Each number is 128 + 24 x the weight over the matrix's rms, rounded and kept within 0 to 255. Layers, rows and columns count from 0. Numbers have three digits each.

# up: layer 4 MLP up, 256x96, rms 0.22, rows 132-177, columns 0-95
# down: layer 4 MLP down (transposed), 256x96, rms 0.202, rows 132-177, columns 0-95
# gate: layer 4 MLP gate, 256x96, rms 0.217, rows 133-178, columns 0-95
up132:170153149109140129149113130091068085118133087171157115103167131120152131145197113112130105113124148142123094122157163175124147144144090122105111143162140140129125156083152116123170132175145151115131102145137144109134149127116141094087160113168133083143097133168149151109103144070115126127
down132:151132095113143136130124096089172115160097090144124112119166124152137123104158145124136110130141161144123135172131149147094109127112120141155130135151149104146191122116105163166104129088134099144138112130069108100128112120097103134103186103127142110149097129156128153092120136108120116153
gate133:110118124088136123154096125131128122136121123104108099132145154144124135098139120178137134082149107146164113089122117148092097139090128141192129150109119121139155150092160118099132122169084153081167166125118123149097131173126110159149106153113122187110151131160165116138111159143098094094
up133:129088127130164120109107089150146137116129158135132108087134141133110133104103126151102125088146137124128132148101117137135142052117125117123112177142148125080110118096135116108160097154111152161123128119117128129151116120123135124161103084103076168151101128114146137106138166127136109126
down133:126154125145110142124117156146134093072114185157118136152102132120128131125092169137132121160137147109095136136145136082143145115108107194057150128088129098106170128102155113134101132089124153137110143141112096092160140152119104095107124091143118097141132146111137121118114143105134135162
gate134:134144134128100133141135111157134094153151140108155148098138155111153132114130135099147168115143134116102145093145108135141119160131129112170143124111122157162143104125130126161133119121132127181177105144158144130173138160139124161144126111141117129122106112110148148071100109140128125119
up134:123160096128098084094123127095153122126149171150148124110129131133154152122119120127135129115136106112127112141144117099118116172181125107128131122095113169145174156115110112143109122130127127109154118149150092154130113171119159129097140159103089137121148147130155133108120149118126140165
down134:131131162116129116105161155142129128152148123074125141110161150095120132147118128112141135128159141095164118105094120133129101100111121096178094144135160148154155135133157136115099152121141129157131127145139121142125127148109117132124163086100144119127128118096135143107112097172174141155
gate135:112137145170121111129089144127116133101140139154136112125109125116124148124104153181136125161124147099136097141112140098128116127097165114130132118157083107124097153147120064100089138146078103101184138125168130147157129139159100091104155114115105179126122079127148179133095134133072118124
up135:167173116106165120127146165106084104151077087141161133080180128085137144120114097089103133135132079170072130125156091143147112168118109126099153128124079156103143135111088074163113161103156136136090109118092090108119053131103110134182124166132115097135099160115152136112100161120151141153
down135:137130118074136124148108124108135143157149132150119138117140148161125109126132116113152091094167093096104185158128130198133122120182123154110150172111119150123157099154120102154121084109127099141077121151146117140064123112096125144139103144142162092132151136116097096175106147112143180142
gate136:108149111105100122115152107137125123130163079137109138139149112156128148113131160093145123103156142125157168145134147110133101157103121105113102113156106142117144149110135101177150114092122093112168098092098145081141168091140101142106151182130090113100136139126160104079191146084123143090
up136:149147125159191135106140178100097136124120169148107138100139086166138163082164152079108124141152140106116112145076115095153130116113135156109148132176145126142138117101119114146130131153151103119148121139124182133134152156114132154117145142125106142159156124139092137129124142118108125084
down136:150118132169098139129111132102128117161113158094095126119114149124103123130126130109107104119135141112116112120107096168136109092127134122088153136110156158157121133133106201111179152104132098137136127130123140154085116173101189118153185130156112117130132131140094135150071147114157129161
gate137:095137145109124163093143172165185125084131098071130136118101119180139145141146145146130113109140138106165124147121113121140109139082171109107077173170106095102144168139122091103100116110101119148155132092166108124095158129148091126166121152123133118086166091145121126152112149094099140106
up137:123131119153116128100125157154170109079153093085122157139125158129102153121134185111075134129136159063145123126112117114114074176118115120122108166120087140135127154124141133131089157092126109113116134118109142105122132104138116125147137141121101121134177103148103132124067115099124101139
down137:134088131116155132145157125121138161100136101057189131142152129152108183141145167112108163121125134074161103113101115130145110126125115126123052153177114123123135098147124139137133150131102099132185147123167143117143150100165109176117109120132137102143164109103138123098138103088151116151
gate138:108115122096166129119126150112111090114098117150105174112137100133079147098140154126146122115143176139100143129118102133087143145130158135174147126094127113141103132154084148134150142126126118115088180119133094157134119139100107126110081151122115141145116110124101118114132125102133102102
up138:137141140163138097120145153086153134104108151077120147142145130108145135137159163137142112185121115164113117137097146121135133137134099141086133192154109124097088131133142117118124116154163156131126122101089086147103158096146141132169153131104141139112109126095150148157117141119114118102
down138:114119162090101119146117153113156108130136153132133134125134126083120184146129148101126076162156115147130087134112063138108131135114122131091123163070138126100095128109128129089088124159124082118136141138097132095156140122148187106137162144064126163106128158112094101137140131121103114123
gate139:166134100136125145139186163146145100147139097114172061170135141130090137132154127114133114147110150151149093131147077124104172120130107134125103138151111146152137134105094109125131080144119147151121150131152124117098177107141160135096160091122136078099162115161107135090144121119121110105
up139:148124115131097136118135082143133175138152101150147139103132114171157100158140113119129155124120151107140112121138147199111152117117098119114159131138087109132122152119107147136064093155137144122110136134108102118119127130140151184095110121114159145164125123151129121115137130165154139108
down139:163116109097167110144157135128151105130169138151153090169100121159135112142178136134171097139105173089096127117135105137132184183141144106121134143170121134132116108061098141130145137167136162148125137166124124107096142118158106142115095135125146110114140111168106116166117156136127098095
gate140:108158108114129163137129157125081148103174096158110101119135107127090141156099143129132129127117158179161153068144120099107122115114137125159147125126121116147114094136126117152107113151111133123165140162184127152123145154120117131096162133146142125119138109141141084150099165150111161152
up140:121118161106120173118127122125130136098086115119135153110156090153120154171147096121112152094124153178128126113096158154168126151111114097130164127132119145102132156114117116149147139139120095163123138105148144137126146117124142125125162164177135151124164122114127136154104082133119160160
down140:112149130162081100145123134128130105122126133111114078123151167103092146131148169123157095168161150110138130132129115134100133097135131110124117127126167089156168163109140134097142121178096103126089086123121158148158109132118130093145132114097179117136104172153165086108145179151155142123
gate141:122110124110156131101142073177119148113098146143108157149147119143146104153081133120125121135098145106120081112085135150110158108110091118115148102151143128092131177114074094142119103136119147143094112118125121117128119098094130149118169121090116163088107100133122099092098144125123127140
up141:135149120119129150125143125099097086121107133173115138142124133122127169137101132111144123160107109123149126128132157131093126111127116118133118115160158120136171117136126108130138161104136102104116158113115138171104129125103158098077152100117143146126114073111096095111073135113116171165
down141:117120113133150175150135138138103091102105140098121110114101147092106094155156128140124134135129107154108108121114152129084127139133132112158102099143126151111120130162080166105160115120150151160139114150121140111129108099086127138117170149098099076088117104159115111109160100121106119169
gate142:160109124116149087148118094111146126119106129168133114137135110142167174144091060090115098133069109121142106198123182123108112161109135143116102121094088134169110134131100128134137114167128111097103144102105150153088131168187116092157116137153123168128078121121146118160132182138133110128
up142:104125163109122139142139129119144156081143124123103133174137091117127122163140085117132112101096098119095155162088110121127126126120127171156191129124156130154125146137143087119110096193111184136099140119134153107160079146141143131143110115146158128157165166127127108133144147094124150094
down142:131138099123155175119131132165165155109175116133133127109097114153145148157091106089161171137103116113102122105114125114108158098140143108166103140149092136121136143174138121097100173157135129130124120140119132111138089201079104139127091114145102148157145152153129098150132079091107140122
gate143:116085123122123160130127159130097112098096111129142113147111153098103133086115176132137133114139163094112125119125146163145142117099151170131139132141142149104148160142116139162147095135180156115146176091115142101121117157140114133126083117107122093140138102133112153173154132101097163102
up143:119102127192137115145126120121111142130134130096152115130117147125078116128162114128107109139130160099158147122132099140140143124141120113125139170159151173151143157114116162150084104142124052138141143079141150140170167136131140168105117144129124163127149135112062102110159115137114108141
down143:125134125088115098109103144155134075144134089162138108161143154102122093147093111099122134132125122116121164106163126129132123108126137145120073159137107140151124160135118163112170143127116128109146125110107179144118108136114143109144056147156109146128122132127084137125115132153115137117
gate144:131127140127139174132091126107086143146153125171129116139143136093161118112135113131112156132099130148073107122121119117113105114136146105126153126090132083160115176143125117128137111129099132094106140131205159083119110134143128154091123124170068131118157130144135135123095103119084171139
up144:101129117119130138136088158098141083129133131126145125139112147130101166145159103111124107103111126116164113156119089166098114144117122104133120104106152136098162168132111134115138135127096145189157129146125136168151125131114133160142164144135131126120117158116166133100124144123120144130
down144:133139100096140132148131120128103105115120115141135128117114102134148144145163109086145111122130139134154143102130126160154120118118108126140142114092104111132127159170127170122099148122147123128160130125124069108182171167136126079144082125123114157148083110116087133135136089156114150111
gate145:152097128101130104159126128097117146093160111120168101117165127119155135118101099113101099119129128154122137124175108097101122133105136100098160113162103162129113108133130124125113146151145122148117132161150099158133127165159112144102106147140105097135107135100140197145117126113114089137
up145:110121120159137152131123139138136132094117114139096143141179121126166115134095124177127132135154110106149172112161133144142127104119134144163101087098129109078131122113143149118157121072156131112144136103143122165172160119111120124079112132089099096117157141173177119137115118161142105176
down145:125135128096114137130135095150162104140114111119183123127184129157109125143136126092155136093142089112115126111110169166101143110138088143144092125099141119126131120139129107102117090106137124103143124158137114093161126162147117192113094122092107064107091129129165119106141159140096119119
gate146:138132149195124120072145168140145126116106126115102135125133121151112147140165146121127150158109150116140125111115128138129119130135111114133158131166129118133129141140150148157103091160141088152133118135157150123155172113150152099143137084101107119139158170134099127173143124122129147137
up146:095097127164140135128143126128123093122102104097118139112154124110141144133145094089130163126123139128131135103131134131110177148136111125126120114125126099117138136148113145142137151133122103127124100112084106135123132152113116093091102118143082078117106168113123143115154088139168150152
down146:134144140131127128096102112141125129136142155152113124103085151190112122126132120108150100125137143124112132157105134127127143131095098096152129127137085121141172125141146142119118167122116141132096141111122176119095166100119163133124130077146146159150145156146107074159101096121123126151
gate147:098138072149085152118140101118164151145111133160131132093133129111143138113099137148124094100129171150113105155146134110107128093116155127119152152113080154113097158129130142156119132121124140105123116172144163158116107135111146138131128148099131127151144137140141126133130116151165137128
up147:151134095137120167148057083144136186174149145113112157146120150128120118104121124153098139157143159129120112140144104160103187117147116118116105129113132152100171122125134123147125150094083134162169149124136117090120118074140144130156156186125136125144172122119100130135135144107127122132
down147:124130126132128104156087125107142129167165108130097165153102112104116090116087100130102129146139135148117161130100091152121130152102115121169157191176122132098155135133120185118133106127076139102120112174129196147155147157136100114114091174138123107111090140119126103158109134141118163132
gate148:158095155121128092095100122156127145082160130116118120165099122169175118149109128115112141117108130125114156164114134117171104109106117128150180129064084144137124099136133101121132129121151197080135128112152102163141123113112128101147158152156111095110116138112107132101131092133091157115
up148:110154176052133098105159189093132118111112108108149118128129105174141152095174133136134147117169148076136148128132145117102148097139135120176132101100144142148113144135188126131143126157122158139122140099113093086140142129129168102095134150124123053136127114117144122134086136095133171073
down148:142166121122128103161153151113141141098133175164141100131151116152141148113104123100096147112129131155120125126153164142126167087146157123143137166160125140122149101174149188126159109156164167188105142086116087122117094121104094120119168130162125065139124114095158140137109074134119108119
gate149:116111135162107082115121153137142132126081135121160167085129162092130139124150146124130163129096115104108132124122158085114117125160102125110077173119129164145132118105099138104128105121161111128109168098122120114098149163144115126151098141119129145082131131116105102148140172143118115143
up149:065129136152082050133139148107117098102132142113105120125089165114102125145135118136150124116076141093142133127117152099111109146132099152119146135121086134114091146111117118132141103111142144143137101114098129126101124124126108132164093131145157136143113148116111120140120122182116159117
down149:145152145100127148095131104090087109179083139154141144128123141112158085161097104104142146103141096125118106136119155139137121108121138117108110127121148164109153143151143141127145130150129125142138140144104124146142125125132138146166148117097130154107122110158137149149174106135129084133
gate150:087101091087116161093083146104138109145121159106080128119144098147147163138135115104103142125130134129126071126108135155072105155131107146128143141129128092173127145146149150122113123145132092122121146148140122108174143110083109125137132094091156163124120110127166156141121092110169088110
up150:103152128168120156125138103163152122140128184140102142119141140107126168089131136170126116147094145059088126126105124140102123137127097090130121167118154112142136127123099096172120164108146098114117073134142167152149090101121170129105132147132142122173162118127119139119100139118120108150
down150:174148143169127166130187086150145117098090133152108172110111119166164124127097117144109148176102141143114129114127086120141151136118162089138082136124098124087142127132119111136133177133142104139127109113135119142131116090150132139098105148131151070150188119143119132117117108154132122108
gate151:175123133173151158156114131099147121152113122129118152143164201112110123134141141143136146143134136163171107091120119151126132159060151114116162097152099129142135110142130092142161131105137122088112080161149110141107140116110150162133106116122116160137052123165122065111083174134089128124
up151:095100172140126136153156139148168091140113180090161129192129132055129132140121138099138143142124159109140079109134134117088154114080105124077104130111168154124137079139113102145133165126142104139128107145135113157123141122099103155154159116138152127119082101141106108177099118160134109098
down151:120168081150134110109100124113118127121142152123088097127144137089138133151114154103151124095083146150131092147099107200135124086132124096135161131114108161140123120137152158118111191124110101158154155107152080114164142168069107078153132099143117095111123078156125112125141097128119132084
gate152:094162097134108141131121132167117081143075131138120093107128134137151167153136105170151124134124161162158109118139149118093153139129113118117134111130122092123157104162102122120163111133166076129141159138103153153133117151121155089110156099135162147119132166149140094082115134142156137113
up152:153107133096134152126117140140149118100160083120076193132144110150114130089156103141129129121145110121087120173126129096141158129109148127151109145125152164088130078109132123125101138144130170173151136149156129084101123123116136136120136193173067139142146100149117140139134154119083113127
down152:122124108171163155135145146133145107134114175124147126117119098148155125128140089151153121119108121159132115107131099170071118104142143084098109134130179123181135158100089094163166122198129085072124150138131153147128137144137141102128110107146143131111141118145096084122091144119132158153
gate153:093126179144154092126140105120121088129124125131150138102116143103117147090143121173113091092103101122114075141171093115106144120093102099116119154106108112104137126143120141124142120148138115142139112108140162135097131162136125148131135159123132118104087112128127171153120093113162108069
up153:140081082127144140132155108095160119113141142104098126101126161118139129139156121125133154102161133109154140138150075129155144120128136106103101064125187155156110149084082095110127175083176123098152099159120125122114149120103197119115146099126100146138181129119134100093142143141146139166
down153:131124119178156149141129104143156145104171116111117110116111129098119152074166132105123122167100123148129142105150144123150106166159168168128093107124096112155138124124114190082089111157151141139129137178134121105135159163142100097134102121144150154124097132126126149090187171125106177160
gate154:117089143115170125117111106119078153190163113114135130101179137139112163134126120134133075128114128110133170144124082118129143092199119130093142138113127138105170135100111125125133134109144108131112121148139086126180145118120122138137155145131124161107087089117069179114128153142080110130
up154:155149151177150115093140144136136149101163139125112124104139121168090093131120145126118102116117150060125116142137119112095113120147092153114115123129120164101092129118133101167105127149154148138107173137137116148141152177120097125103172134149108140122148147153092136120174136132083141187
down154:125132124107131102125131173107145074116140132098124142105185108092091087083145133120136109100123125140156171075135159105197165133134137107123116123141144141180137171124111131123108116118128130132155095101098143132117129139131150139136127130158131155137122131139121096150098100156126126087
gate155:138129113144167114125150135123155144146113138141169138105180124123145133115137080122092114114139131124158122160158140103108154124126142145096109179138167102106152134093086104134174130119110120167148106094165166138152107112130079152136128146140143117106074132132079107123117156180135113132
up155:077104152143138141086160110155158120081157102134134151121148141123127184125091121126157142110138144133111096154116133113116149113167121137145106144094165115113149139107128145123126130142123129139134156107161123089129102129136117134129124134126154167118111139122139100112133111148135074152
down155:120070126135134115099116151120097163170145110120149097144127175125104103120113165103117115158088151126111101136138147145152149099150172139101160099139113158145129160148095135135108103141126129085135099171140137165103131118135114100124115130166115114143101149127133148117155121115132126122
gate156:143152143107164134099099141116124122161138104135104131104136115075110127089131151125141133111086125141159054090140142103177117120151103132120086133113120100165132118134105094099098140160157136113096118109125122164162123146163116150099143122105142131143132077127129129159123127126117113120
up156:141133155096124125112098116130126147140113110102135126071119110134101102139153110136140094106097128090191120098121167157137142130150117106112126138139133158123133157139074161121128156164119122106138080095119117104127123122137158125120127131123159118146144146138160160113087111113169177136
down156:122163154113148108100111124135136070139126046114126138114155132086128104153108134103118141136127080140141162090106175130140137149134114121151138145184132122133138161113114147129115143105072163190133120142119105116156096167131178148112131143153107143125129135150160129107157144114121142135
gate157:142162102133163109157171166108155117112122119144119195109127152143144138150090144132152150158120113131125136122111121104110144071183127198123115143111087117132112170133135090150093122102103120088116129138159103131111160145115176098103116141107124135127107115199109091145093122127160116146
up157:118135132112153119099101150105143137104164161156178130137077151127133183136101141157107097139103156091118155125107113149137104123154139145126076153135153120116121107099108139095137129124130113125104133105138073112157125139106116098100186141107198098126149119132109134117136120075133129164
down157:124103112128138084119149080144106111179082133146120126116124115102118136090159178106130176140138105151092087130170133138142135149116125129131130132126091167162151178172112159140094141134150139159172119100122122146171145099145098171129121128118096124134125144127108147143131127143085156111
gate158:128132089152112163165151104138113107103102078112147148108153108149151149132115165119080133129098123080134130109181142082190159118167135138146147144143084135129146143129122104121119127111132157132165126149085097097096156075153130098159135092126110117140104161119113095099117157139140137134
up158:114094128128132134158120111157125127128092086115160112156148122148125111114119152108127175085111142089123130085172132126113112128146138118124131119131111099090147125131103108114143135133115088141185119093162138091125144118143184118121123118094121080157088142121122119106164132132160161131
down158:173158129075105146134101097163170135133131116096127120101147122134147112099131156130082110152106129102125117190141128109182143165142106091088103145115095089129117170141124127125163154136145165157133147171117102155119128108162101128109131125135141128160128119122141146138114093131114151149
gate159:149078122144131152138159138127120158090161140128097157152147128156114126158109142181157056149109140151148096137150144111138154131173132082122139101132083141155137136099139106073109121099125133105126139107117112137110171120073104091183117115157154136129099118116159115126122141155123098110
up159:152137147121092144172107165142158119113130108158132164100096118151105175132135155115088177110134141122117140155126163084150099179101112099151149088092145138159116125088159136088136143133145102122180122090127089124124121098092161141128115139137132155113129152131197094144176117102164127161
down159:100103098126133124127107087143125098163183168098059123069106116134146132132172107113174101113162122111139166083129161165095103162173132170115113120123145139142135122172123117139151168154134157144165136149155137138187066096111135079111132122137141139114135132132145128097125122141162173155
gate160:149109154093104082150132086151132129117116163127140151095148108145132159148146164116128098118120146118104124135114130099131125153138140136109140118133096114114104112116103095126096127129119144138124145147118176134167066143144134111132106134120145117108112095128139148148141118123171164126
up160:138133115131115104113109180144121127172108106120091153119124139165146117102162142116150134134168176116115140125088133103135115150130167085116154134125153130090157138126123153125175134119108121087152114123135101157108146140143111116150135147128129122168112081141116109150111122086102105119
down160:138154158113089097134157140151161111101106153133143155109129120090121153138137148085106068124136150131143145086152116149124123165135137122101134126140105079137157130147149091130126129087138121116149121151147163094117114146117137117134101125081139118143113147139088112094135149136151121090
gate161:084115139110072092085172135157132125119129136143116117153131104167103145111093141135126116111084119113087118121137063115113123132138141115113095115111130123123112072090122120134121106108112161134173137142159120110107165130079104120131096111116103120157105152140160146122104142134116130147
up161:155136121163145155154069124113120113159132111117146127119170118134126143150114084134146131125139121126130136135108141127146121167120147151131151128148167138139122163149148103123111125129121078087084139124080158120108087122115150145177125144085124156115125112148102105126184132112121118167
down161:099124149136093103124152126111156104108140130106119103112135170081125132150122181188131159095143123130156125142102159123126114135098141098118158125111136143133106081137127106134110126136075171132127096097142115069134148118132120120101120130139135134122180158145146134142093159142128129118
gate162:149120141152154097144134127138122170121095114146125122115127143101095159139127149139093150125081078148125153147122149141122163139118169158114137154087125120152142176134101110126127124096135135121092116132108134118120120108185103097161146107113117124162138141106154097097121141116097108095
up162:119096155111152119142084110161124114113134113136118152114144138131111130092113141170109178124113158088111147083113122106098140126141132138108083136074101160104147107117095085122148128139105109121166149164133094162091148146089155146112114127128147142145127104115144126107111128094147118172
down162:125113124152148097111129121098111108130130142164099085139114151096107134162132127098152144109141082119118141105105152134141116134144124156154140150144161130139118132118133174113125124139104140127131072071074120134129109096149090155122121139084135152121109169127125133165113167161085116121
gate163:103144172129143126155090137110099101147180144109138130136131093088113128128125119142127122112143116171106138079069105098127076132144127126081164098142134148147147103087116098090121142107152172108133138162104133155114151094114123123099125056124151137074165162075139121136084151076114116110
up163:116127145108171072112160116164147129135078091130127115136120106123103119099116108101118134111130136121120134127163107127141120095100123130136123170096124157153168131125121197136132127148071093159112184118142150100196151142121120149144144143123168127161129120164109115103132141171118092156
down163:122102112116122182100137125130133131140143137088120127114117125178109129144117110151094162155124117124139108090123084121149109143098071143142117100153124073117145130097145069120076109167150149111140116080098128086121111103146134187086129085087141181104135136132163136132153139085117093131
gate164:112124128156135123183136126128145131113108104109105118109158100125117119143139093127136153106157148135139159148094103137157147193134122129122141121133144114157130104136117143135143104149150096101145147137119104100138136056111131094120097091132100174152121121130179127078128169140156126090
up164:130145125092122131105075135108142143159124147156136120141157168104112136090135123109143126132138138122151119124096115150107124120116120108155125105145176129107156123090152100170124130059143150139166130107136121151175138172129112120099136144140165141119144107145102156095127078124120117121
down164:160123140145135157133085067111144146120078093108126160118074140142125146159111132142127119138096133137121102134138106130113112147112119148080136154135119133123103127107113168143095137138077149089130150135109124152116095092118107159134143087161135148140143091147173155154122128106101134106
gate165:157102163141115107102087136130138137112119112136111109135142162123175125095099124103137099111093078123142123146136141129175139128138053111104166108110088141112143155172102134127149129150102110087132120116140115123096137102095136148126145129151106115129099165094150117145099141128109141133
up165:120100141142135109103133133171148141169103096170118137088144129069174124162146127110160112155112142103114133127151144141119155131112133122060103121125156110144157133128100124125104140095129136140142128172163145112114098101132133188088136129124132093142119120114136117118103112115127135094
down165:076087112104151176127113136113142142094167131145145101127099138117119110106151159135104132167132130112137114144135142113087130126111148103114141166138140094179109133082154075095172117113116156170121122120121134104097089132127119116097106085114121119121083125118101108133136198154133142146
gate166:091129207102108131145105081129127099144142155141115119091135134160141156131133153140124135149112165124069125117144124119107122117143146144146152106124120131078100140131139104130152096161146138132107134140124062106105105140190134168127139126130108107142145132120138140077143126099159103135
up166:150082133110115130110152112139106092123138124095111171097087134164147165167123180078139109137135135144084126137147116166130109095143143132128128162089159146095104138128113114075096142144108074110108099116131125159091101109150134149103143149140102117163126136125102129120123144121172149127
down166:169125135113128125101117137150127140133160143131163129111137105141097111129141095153106128168129116104137152112139088152129110153111079161091133103160140132116137117086116133117175143120169136104149130107167113116172109125162102131121124141085127146132113133176085160175140089144116112127
gate167:136152118091143137114090102186135108155133126102167131145101142106111082117124130142139100143113111133160118101124133119151138149138165130156116122108154139116090121121143137143104194131090084138159113079079129158112183106130157132061149135157137139127120180118153103122174160163146143091
up167:110125099088107110136152131152130126167125141146169115129146133097134103149118160127110075114132151158132131116137122124137088143145097152098093138135156102127144102116129107101105144081074108099130156131150106170104153099156126153109166124147144114129094124163162120096121142112090137104
down167:141113113121146115157156164154072125179110145098136139095109133122136095138111098148137133144090112125137099148157115088149123087159141117125140126139110156132114132135086104146134170077152144169106159113135122115115138072149132162132156159103176128110105108118149144137118125144129134110
gate168:099170119106120112142124150109160097097120153137090170135143130128127164097126129092113125125120100122095153124114091120124122159092144098138144103167127093103102112152102094151129145134148099135129143094163092142103133118133152180144141113111119152125125136128110170149111124113147142143
up168:104117132114164123119098150132138133125110115123155120117120122124124097114164139154142109125118160111153099134128148096140199106128091155110163116099149171148138159109156120137129139143122143139121136126140121090105111150142129112128119134143122120107130122147132095156137128122111154118
down168:132134144108128158134100137127115159115096135140112164134125137147146184128118128163136107147130110137131137175084108118105125087100131156124104117157127116127122098146130112130152150154149100111132130147111105133117151116117141125157110165098099150115127125131137156099141164154152148134
gate169:134132162155149104108130155124141095114088113168146144109140109130108151127135085160161117151122108184164107151086127128131139129105129155159126099102134136129113106145112143108132119102112164120134179134100158169142107130139097146113121138143135098162071151132164125109099152148156156111
up169:143119133078123135138108124111096152129124129077118126126112151091107128127146170132133162150156125113104120109101137127137112128088134110136088125143102087139103183101103116176156124113184102122106116087117091134127150153112127130149113100104123103118126130086093151101173125135079111110
down169:141118183113146155166119114123110118149153103091117129112125150112152134143131159126143131130140130138144104149121101151110133106163106137118149136118128118124150088121111140091169126169074115095116105131106102157122125130146137141066144129127162104106142091061162125164110128156159088141
gate170:140131110142132138109097128117140139133113149123116141126126073141124149141125114151138103110116092129128119122129153137128134128183159127091135120136150127132121147110127179129128104109118134114156144075135071093112145148133102150143116147128144150098165084125117155125157160172126162107
up170:130130112139130113131118139115132108150122123115135107135125117161083122166124133127150127135135111152126130148097131137141153134146130148102127137131129106110131152089122150172119134096145142135138179137188131116179137125153114127079059122125133124110140132119148139141076125116106129156
down170:142119124107123141150140163120072132119143155103113117131151133119093096123140101126142128132123135107154133104136176145151126104114143103151090119131135153135078113141126174104107190173092095102133177114129107098118092129132107125092142120126093123158113098105144105121104136116113100109
gate171:140068115166147149156121111129092116085152148151148146159124126094104137118100119137140137112147113097107104159117113186144166111168156116095142121114087160129118123135096134118133113128116135120135125127089121133136118118148116130139107128106131162160094178159128149148089139121109107123
up171:095151125121126098112111124141169134141130142162138083147067162153161107116086138148120120131100099078145123102107129114104098092133116142124099121098141110155110100164124087120141105112145110125155152179163119117126151115078137172123128139129132134148111057104122150142132134172122157107
down171:103178145127152131100106098133128122155130109106144128115168130138120123150115125128112138118104132167124127115101126135130103103175210181165134106175103142132135139117161084133135129134132083091148138145191128132142131077132130133094144126131112101060129152167097150146132114130130139124
gate172:123153151130184160130141156141092151135166151152149135091139090112154123107149131158141138165101102108152095130135127110123117120103105163129146156140156102079122131135136091071125078103151115124117172144112120147120144124149136112143141107103167109109138121147123172145128135127087071143
up172:126110123105070120138141158158156103146108137098104135151147130119146111117151123107107164157159148132138148109115104146110128161103115108168101119137141114149113084111127149143112110129143140187139124124094114137140132111176094141118071147178130112175066122108127144107079184140110133111
down172:084149073155147144156133121108126155121160143129139143116143132118093144151164120158174102134145143142107089150154178161126122103105140121075115127098104125135141120136113117136139162158096122096104109170126104096161122127129148127109066103107095176118125136143140119142141091112141124169
gate173:088120165085096147105090111106099139123135101122094160146102136130096142137158127141136155139133119191153128063122099060093113152134148145124134141114130143103116129145129097098084158128105102165090155171130151113166104123150110179137119138122132144115145141113116152070158142159137119116
up173:108118119134136137088137141150111140107158106135159147167114127094116105149138149104193136101100158107153170123126095121130115079089142143129085152109100161081109174164122103157117138136123132148165100109098136160146144100132145128123108172100128144096113084126100132113120160127099125083
down173:176138111122139126115151146155167166159161121142157138144112128084145130128098159138083135104120132164155124166141130133140116150095112128110122097116102132089114115118110179129142144120107139100135137092133094134109144142132078185102195067136126103126146129117127134166144110124103124126
gate174:154142102142115096104142114114109143112143094127106138154123126105148153106121140077115110118089178123133145139132120105135134081110156154139131136120111102148112158129123186158116122136124147118142157088163151159113146135162144170140162126095134131124159183126099125113154095138133125132
up174:094147095154162101076133111099197162125126074149128138161112097116172118090126142102113139129127134116109134143131114130172161129148122121146115128102160121147141147082117160155120142136126157139124117097106165145133136111124109142140109157121107100129166119150137151137123129116198151124
down174:119147131139152135097100159128090194133105120142114118149127144138147151131126092116127129169098125133133118095100145167139164104115165145138201112127106192112117147162139160107110131111075155105105150128167175132089141150081127134126130109144155137121137146131171114134118110137122117154
gate175:112108098117153091148140125169222120115136084057136144084148161174132125087068141120079139189127140136116113130134117101104125112142111099105094126150150123124111096056126136091120156125115112119139106126146149098126158154140108121155109118110102135166089140144136122155149103112128091129
up175:118075115100142138143123145133079123132151183147128160158133117089174127143098135159156144076153141130144160131162095167151140125165101163117134130105142131127096159146113080142107101152154125120093115120138107111155091140120127096137143144144139147141149122154125086114152173139108137147
down175:104076096129110143109120143134113127106139123148120146157113198102148128111106126124131108092131163092112141142151095125092128138139103159168159108076099144139044123149124120118120121125121127150128124126113121173158168143139153125114131131122126150114137192115151145084143117120141150131
gate176:120112122119110106120161162149138165123149096159156126130121114126139118156137131119173116128164149119123117105099122088126132149124117112107184158116118141107117174167143138117132095124103101117162138111134151082121127131146050162148136110140148108087136099130149142112086128148134122118
up176:111129152141118082110115118106120126110155124171180151118135134091129127114123112162112151116112121183096090138115101104125107135156137162109115136127092137116105141166157150177106124109120176153163148119136185179102145109100104183154115141101129089141082114104120137129065120095151120155
down176:126145170099131105153165136118093124126135120149136123189182071093147130173127135102141100157148149123124157117129135083093108152111143166146070099090158148118120113152137116124141122113100101119147136104116102167131082148104101153126114114134127091121109133134134157156132143099101083132
gate177:112128131127123119063130107121087106137139142100148150090162133142168168143151100142144080123142128119180149134109117106090127149123125121123142139139111106114103135135133170121113144148094146115171155184122146141152145102162132124153159077118108117161131129160106104096170148151126141124
up177:202077129128147117125144155168112129123114141092139115138153112134181111117113138141156168164099112123123115112150172126053125103124127179099133152154135156144136096134136114161115131151126122119112152133124156115157120149127133141134129153124150137091101111101173104143114118106157118142
down177:125156137139127115072185119073095137133125166170157178143092082136150139175120102141123100128197084154120090137171120142146123130148106106143161144117116151149130171113125127138134142128138131079129121135143138105146132099143135151170125122142170152103132134157147110109152140133129134141
gate178:122132090115162100172145120116111161164154119117148109077090092128102139124130149149111160138116113131082122103130100143117115130115103110110101161097079114125102080099134146130121177155143134113132151128134124131137134137144138132126143093093076128136095153138122117105150107099117132117